Each number is 128 + 32 x the weight over its row's rms, rounded and kept within 0 to 255. Layers, rows and columns count from 0. The size above them is the row's rms in percent of the matrix's.

# layer 7 MLP down (transposed), 1216x448, rms 0.099, rows 1066-1075, columns 112-223
size [102 106 120  99 108  88 103  31  97 110]
[[147 170 126 147 147 147 145 105  86  67  96 132 159 119 171 141 103 116 114 189 134  71 116 122 102 111 149  95  73 184 122 140 148 117 150  90 169  96 135 123 128 155  93 141 101 108 158  58 170 136  90 115  85  75 121 128 123 174 161 177 120 133 114 142 159 176 157 171  89  80 164 128 130 143 134 114 108 100 187 124 133  97 178 162  95  79 117 141 106 146 161 159 122 151 177 158 165 109 134  75 139  84 141 107 101 111  81 101 109  97 135 101]
 [149 107 113 103 139 149 134 135 144 172 120 156 105 103 140 138  97 106 137 111 156  99  92  89 120  67  84 155  95 126 133 120 110 138 131  89 110 110 129  73 218 158 122 151 112 155 220 144 121 140 108 174 123 157 119  83 174  70 170 137 142  78 125 167 121 162 153 145 149 153 150 114 116 132 116 116 126 170 123  81 189 125 126 129 117 126 184 122 119 132  74 140 159 117 154 124 164 196 145 133 146  89  91 165 142 113 111 132 126 143 159 138]
 [115  98 156 132 121 115 117 119 190 118 122  91 164 111 127 126 111 160 136 136 134 131  88 134 132 145  99 145 166 118  99 178 191 137 129 130 172  91 108 110 154 147 114  94 131 124 188 100 115 123 136  93 152 128 156 149 172  97  98 116  99 121 137 128 129 119 129 123 123 131 120  81 153  82 171 136 125 121 116 126 127 110  84 141 142 158 101 159 179 115 160 118 116 145 100 124 127 192 103  72 111 140 125 135 112 148 107 109 189 111 161 171]
 [ 91  94 142  94 119  78  88 201 111 113 209 112 118 156 135 140 116  96 143  83 110  99 142 113 151 107 176 121 135 151  98 103  33  99 137 181 132 121 113 139 149 111 133 121 164 113  78 129 122 136  95 119 127 209 130 137 124 140 162 156 151 150  74 168 151 219 115 131 134 148  81 147  88 164 119 141 165 155 155  99 133 154 139 135 101  65 138 159 124 128  74 125 119 157 123 131 117 109 147 116 126 127 109 110 122  52 133 123  78 140 106 159]
 [136 148 186 126 100 126 178 141 120 136 141 144 136  67 108 136 147 124 179 121 152  99  70 137 153 102 174 137 118 218 102 165 116 126 144 107 109 117 118 120 124 136 129 151  80  64  62  95 185 129 117  70 156 192  91 139 112 144 120 101 144 142 169  79 128 102 152 145 115 202 119 145 133 112 135 137 116 110 194 172 188 152  96 102  89 109 131 130 141 135 122 130 157 135  84  87 150 195 162 157 166 111 137 108 172 120 105 154 128 182 138 129]
 [190  98 158 110 123 174 113  65  70 126 138 165 117 103 134 160 132 110 123 121 148 104 102 174 126  74 158 109 167 187 149 142  68 131  68 102  91 106  80 116 122 157  69 143 128 137 136  95  73 133 204 155  57 108 148 134 126 130 143 124 139 153 182 159 156  94 109  83 136 125  91 126 132 147 120 137 146 148 120 186 106 135 137 134  94  85 126 135 118 176 135 193 164 167 157  68 129  97 150 125 121 117 153 124  92 140 103 104  84 159 129  75]
 [ 97 102 155 143 119  85 152 146 103 115 114 107 131  79 108  80 218 133  97 110 140 129 174  91 135 102 135  57 136 174 127 131 129 133  76 137 133 125 142 101 192 110 150  88 133 133 153 108  85  89 125 116 120 113 108 158  96 113 170 118 129 147 108 153 155 109  99 154 141 139 123 110 139 100 193 104 116 110 150 131  82  79  99 108  89 146 157 124 148 151 149 187 151 152 125  96 134 119 159 184 114  85 119 119 155 138 124 102 105 127 126  80]
 [ 67 152 197 125 152  89 178 112 202 143 102 131 104 139  97 195 122 109  89 133  90 197  90 120 186 111 152 137  91 152 161 153 158 166 133  73 102 154 148  74 116 127 139 162 110 128 108 113 155 180  90 108 168 116 186  92 175 151 134 119 135 129 149 121 154  48  67 150  98 142 111 158 154 156 159 159 118 113 133 120  88 141 169 142  62  96  42 136 153 133 151  80 154  69  97  98 140  94 138 137 127 123 115 123 168  52 106  92 129 125  81 111]
 [ 98 125  51 121 139  89 115 114  87 145 116 152 196 159 117 161 127 109 133 178  90 123  82 164 109 151 179  72 112 158 185 103 181 171 125 123 122 158 120 131 159  98 137 130 114  44  90 191 178 123  99 174 132  73 109 138 150 125 105  73 137 168 172 160 140 183 134 170 141  89 159 138 128 192 133 141 129 143 108 147 166  69 119 130  68  76 154 102 104 103 118 114  80 142  76 172  97 142 124 113 100 160 178 151  95  92 103 128 145  88 118 214]
 [173 102 131 145 106 234 147 147  99 114 124 114 108 106 122 150 136 147 118 118 132 162 196 161 106  89 117 162 106 146 154 121 122 173 164 172 124 141 126 122 118 148 210 137 124 107  87 124  90 148  83 112 124 168 142 141 111 170 128 120 105 161 131  68 168 172 135 118 148 144 130 133 141 194 121  77 145 134  21 179  75 142 128 135 142 116  89 142  99  98 145 138 137  75 122 124 148 168 104 124 117  83 149  96  69 159 104 146 234 147  99 167]]
# layer 7 MLP gate, 1216x448, rms 0.105, rows 1067-1076, columns 112-223
size [123 105 100 110  87 103  29  94 109  76]
[[108 141 166  91  97 137 151  85 117  93  73 116 165 141 134  23 135 185 114 100  69 161 149 170 110 128 147  85 178 126 136 144 131 149 176 118 124 138 128  78 144 163  80 123 130  51  92 175 148 131 140 122 156 136 101 140  88 177 132 146  71 113 132 152 157 175 127 118 121 149 114 178 161 126 136 117 101 142  97 153 158 210  96 167 114 129 108 133 106 137 138 142 104 179 122  84  58 107  96 177 151 193 132 158 146 141 122 171 107 132 113 117]
 [ 99 129 120 148 154 142 148 151  77 121 129 122 152  68 116 118 154 135 126 114  92 138 172 135 114 131 146 144 133 217 120 135 121  97 175 111 115 127 118 133  91  94 156 119 161 135 151 162 100 168 182 142 117 102  91 152 155 133 129  94 130 157  94 203 130 118  68 101 132 140 107 133 150 140  91  93 150 143 125 119  82 153 134 134 101 124 151 109 122 156  76 208 155 117 142 123 172 103 105 116  74 110 130 141 165 167 108 153 127 152  55 154]
 [105 137 193 186 113  82  48 162  67 122 107 151 138 120 110 145 152 143 121 135 131  95  92 109 137 129 129 104 146 147  70 174 124 177 164 137 190 197 139  60 133 217 117 138 171 100 164 138  55 122  90 149 170 185 106 199 108 112 154 147 166 126 125 123 119 102 132 106 171 108 208 124 122 133 146 151 103  38  67 128 131 146 161 145 107 118 104 148 159 168  71 150 132  97 161 145 150 125  83  48 118  66  91 139 172 102  87 141 156 104 104 161]
 [105 134 145 172 135 162 149 122  97 184 124 143 108  83 112 191 139 173 128 167 163  78  98 137 150 130 132 123 126 125 124 105  70 126 143  83  92 101 194  87 166 146  66 126 108 100 102 186 144 104 167 167 157 212 109 168 181 177 141 150 103  54 109 134 103 114 125 120 134 122 137 135  78  60 142  83 130 112 129  79 126 121 111 123 124  69 153  98 124 149 158 159  48  96 114  76 136 178 148 128 144 162 113 142 149 115 168 208 137 123  45 108]
 [114 108 121 112 108 145  53 135 152  80  99  89  97 125 158  96 128  90 125 168 126 126 127 103 173 115 112 150 130 131 107 156  38 150 171 112 111 170 112 123 107 160 128 122  99 146 121 100 118 129 165 123  95 161 113 115 105 106  89 100  77 200 176 111 204  91 116 107 159 105 144  72 162 131 133 117 108 141 128  42 117 158 186 170 139 127  47 121 136 141 149 136 134 165 189  81 125 100 196 134 148  82 110 145  99  93 105 144 153 138 168 114]
 [147 164 142 113 141 142 151  98 119  66 103 133 110 174 136 108 143 111 141  86  90 137 130  92 109 125  98 120  95 204  74 107 116 130  64 128 134  82 122 155 144 156 123 112 178 122  77 151 120 135 204 108 113 123 170 160  85  96 196 115 111  96  74  94  85 172 126 138 186 114 108 100 138  93 109 161 177 147 137  90 170 120 191 161 160 103 148 119 114 169 180 150 164 115 128 167 128 124 147 109 183 104  91 158 190  97 148 147 115 173  53 124]
 [151 173 187 146 117 129 148 130 141 112 162 196 109 127 157 119 130 196  54 171 158  54 117 138  90 124 157 142 154 107 126  75  92 151  81 139 168 130 124  83  74 113 131 138 169  81  80 171 148 140 126  80 125 146  84 140 140 110  93 137 145 125  89 125 120 153 131 133 110 127  93 122  80 119 153 118  63 132 137  75  80 163 149 167 114 152 164 147 108 164 154  95 181 210 108 171 136 160 121  77  73 147 109 144 120  97 126 130 110 113 110  81]
 [146 162 152 139 152  77 122  70 118 167  68 150 153 154 152 115 127 139 126 100 133 108 105 113 166 138 111 128  76 118  95  88 153 142 144 118 190 142 134 124 105 156 124 118 123  82 154 105 140 113  39  68  84 173 161 174 145 134 179 140 107 122 177 124 169 153 163 133 149 106 112 159 131 137 115 149  95  55 176 114 142 125 185  72  52 132  40 135 177 140 134 155 102 102 160 127 119 147  63 146 115 107 163 118 167 123 134 117 130 154 115 159]
 [188 124 132 174 140 154  87 122  48  82  59 138 111  84 129 127  95 153 134  38 119 216 165 169 105 158  84 176  65 145  83 104 143 118 123  72  83 137 125 154 122 140 132 104 156  87 128 145 130  95 156 150  63 169 165 122 143 110 164 136 129 149 128 139  79 140 152 118 177 156 186 189  69 128 127 121  88 154 105 132 141 126 130 103  99 100  51 195 151 114 151 185 182 101  68  75 177 156 112 143  69 167 146 133 120 115  82 110 141 151 125  95]
 [ 98  82 145  82 123 102  83 118 125 164 100 122 159 122 133 113 161 109  91  90  90 130 149 119 113 164  95 153  83 146 127 140 150 106 157 146 102 108 126 161 113 138 164  91 184 156 114 185  84 123 127 155 135 131 106 136 148 170 133 130 176 125 177  82  40  88 113 141  71 154  60 147 120 136 219 116 145 117 146  94 132 123 188 141  92 126 128 129 127 160 134 102 159 108 187 155 111 129 163 138 139 130 112 168 126 138 193 125  99 119 120 181]]
# layer 7 MLP up, 1216x448, rms 0.0983, rows 1067-1075, columns 112-223
size [128 113  98 100  87  96  32  96 108]
[[104 154  97  79 131 118  92 153 135  93 138 137 156 119 146 110 156 150  88 112  94  84 136 121 151  93 150  88 149 154 155  94 154 125 116 158 151 106 139 197  93 106 111  75 145 181 106 141 161 127 156  98 134  54 123 126 145  95 166 118  94  89 100  76 157  98 125 162 115  98 160 164 119  81 122 149 139 118 144 116 163 107 132  91 150 126 149 135 142 139 128 134 170 165 112 172 117 111 138 159 159 107 168 112 128 138 101 134 139  99  89 128]
 [140  91 125 146 155 128 149 129 137 160 153 126 103  81 124 110 162 154 151 125 125 129 178  79 100 101 123 140  87 151 192  95 171 106 115  93 176 140 133 109 123 150 105 167 121 122 111 167 124 110  94 129 138 145 138 127 129 105 138  85  82 143  99 120  99 114 157 107 133 111 103  91  30 142  80  83 139  56 132 178  99 122 137 113 115  91 108  54 157 135  95 164 164  79 153 130 106 138  86 124 139 129 107 137 166 115  88 143 100 153  83 135]
 [103 126 161 136 124 147  91 195 138 101 124 128 127 127  70 117  78 133 147 123 181  93  81 136 161  91  95 100 116 133  55 174 137 199 167 154 173  90 112 113 163 145  57  86 166 201 133 149 111  94 169 120 130  82 150 154 155 145 162 138 184  83 169 138 123 144  73 128 175 106 122 136 129 151 116 169 150 113  91 104 129 131  87 152 159  31 161 134 141 192 115 109 124 138 126 154 160 158 126  89  68 154 144 133 133  75 122 121 161 136  88 144]
 [124 126  99  75 131 127 128 136 101 142 136  76 111 136  77 144 183 149  72 137  96  80 153 152 117 149 153 208 153  92  72  86 122 139  92 105 120 108 106 170 161 212 130 101 149 121 132 124 125 128 136 121 177 148  80 163 107  99 161 121  77 155 108 145 119 124 186  96 127 171  95 127 128 166 130 114 136 142 145 131 157  71 107 149 142 156 123 130 109  70 124 121 138 107 145 147 136 118 120 152 119 118 168 134 189  78 140 130 119 100 172 115]
 [131 124  89  92 148 147 142 136 140 155 158 149 153 121 115 148 175 134 115 176 161 142 145 142  96 154 170 167 118 100 149 111  74 115 145 156 169 149 169 127  96 131  90 167 144 107  79 120 108 117 114 134 100 143 139 122 106 139 117 110 120  99 108 147 102 116 129 113 159 134 127  78 129 172 169 107 145 141 110 143 190 111 151 169  92 184 105 187 161 133 133 123 133 117 123 146 152 148 121 100 111 160 150 144 159 142 146 144 137 181 118 148]
 [127 147 121 117 115  91 165 184  97 135 156 152  96 194 183 163  92 107 140 112 135  78 103  87 120 133 128 104 150 124 102 144  79 156 166 106 109 110 202 153 142 140  99 132  92 142 149  96 122 198 133 102 198 101 196 141 114 136 159 106 134  74 127  75 176 133 105 123 122  82  68 154 143 123 100 143  95 133 172 107 130 146 102 180 103 137  92 105 140  99 193  86 103 137 108 150  80 131 169 160 109  73 110 108 116 184 138 115 173 138 127  76]
 [ 71 104  67 126 128 146  77  45 111 147 127 113 127 125 119 183 132  92 130  78 146 103 155 169  82 182 125 134 121 136 116 109 133 143 126 141  95  69 168 144 120  59 150 127 127 129 187 117 100 132 148 162 151 120 140  97  81 175  96 162 101  82  67 153  86 127 113 135 126 110 158 115 117 110 148 117 108  98 130 143 135 117 125 111  88 107 116 165 156  84  97 168 133 128 107  79 165 116 134 119 136 114 129 133 126 161 146 180 117 144 117 153]
 [121 135  53 166 159 105 130 130  94  99 103 160 147 115  82 121 188 102 172  79  90  78 124  99 114 120 186 149  86  87 138 131 114 129 114 134 101 195 145 165 142 125 150 128  73 112 106  80 156 107 159 112 106 137 136 166  76 125 134 120 135 121 138 180 109 128 136  75 134 124 145 148 173 139 201 175 100  99 167 125  76 167 116 130 121  86 155 158 132 144  67 127 137 110  79 113 141 139 164 120 107 137 199 138 155 139  46 137 138 174 159 109]
 [131 133  89 116  95 148 176  74 139  91 148  60 129  63  92 135 130 122 118 160 138 102 109  88 135 132  84  99 105 101  97  41 130 155  98 189 134 120 153  99 122 135 112 105 137 129  87 121 155  94 139 135 223 115 122 164 135 126 149 157 102 112 180 125 141 156 137  36  83 147 134  94 125 115 164 119 153 128  96 111 163  98 139 142 119 160 129  66 104 150  70 139  68  93 103 155 147  87 112 158 154 115 166 140 114 149 152 105 220 134 123 140]]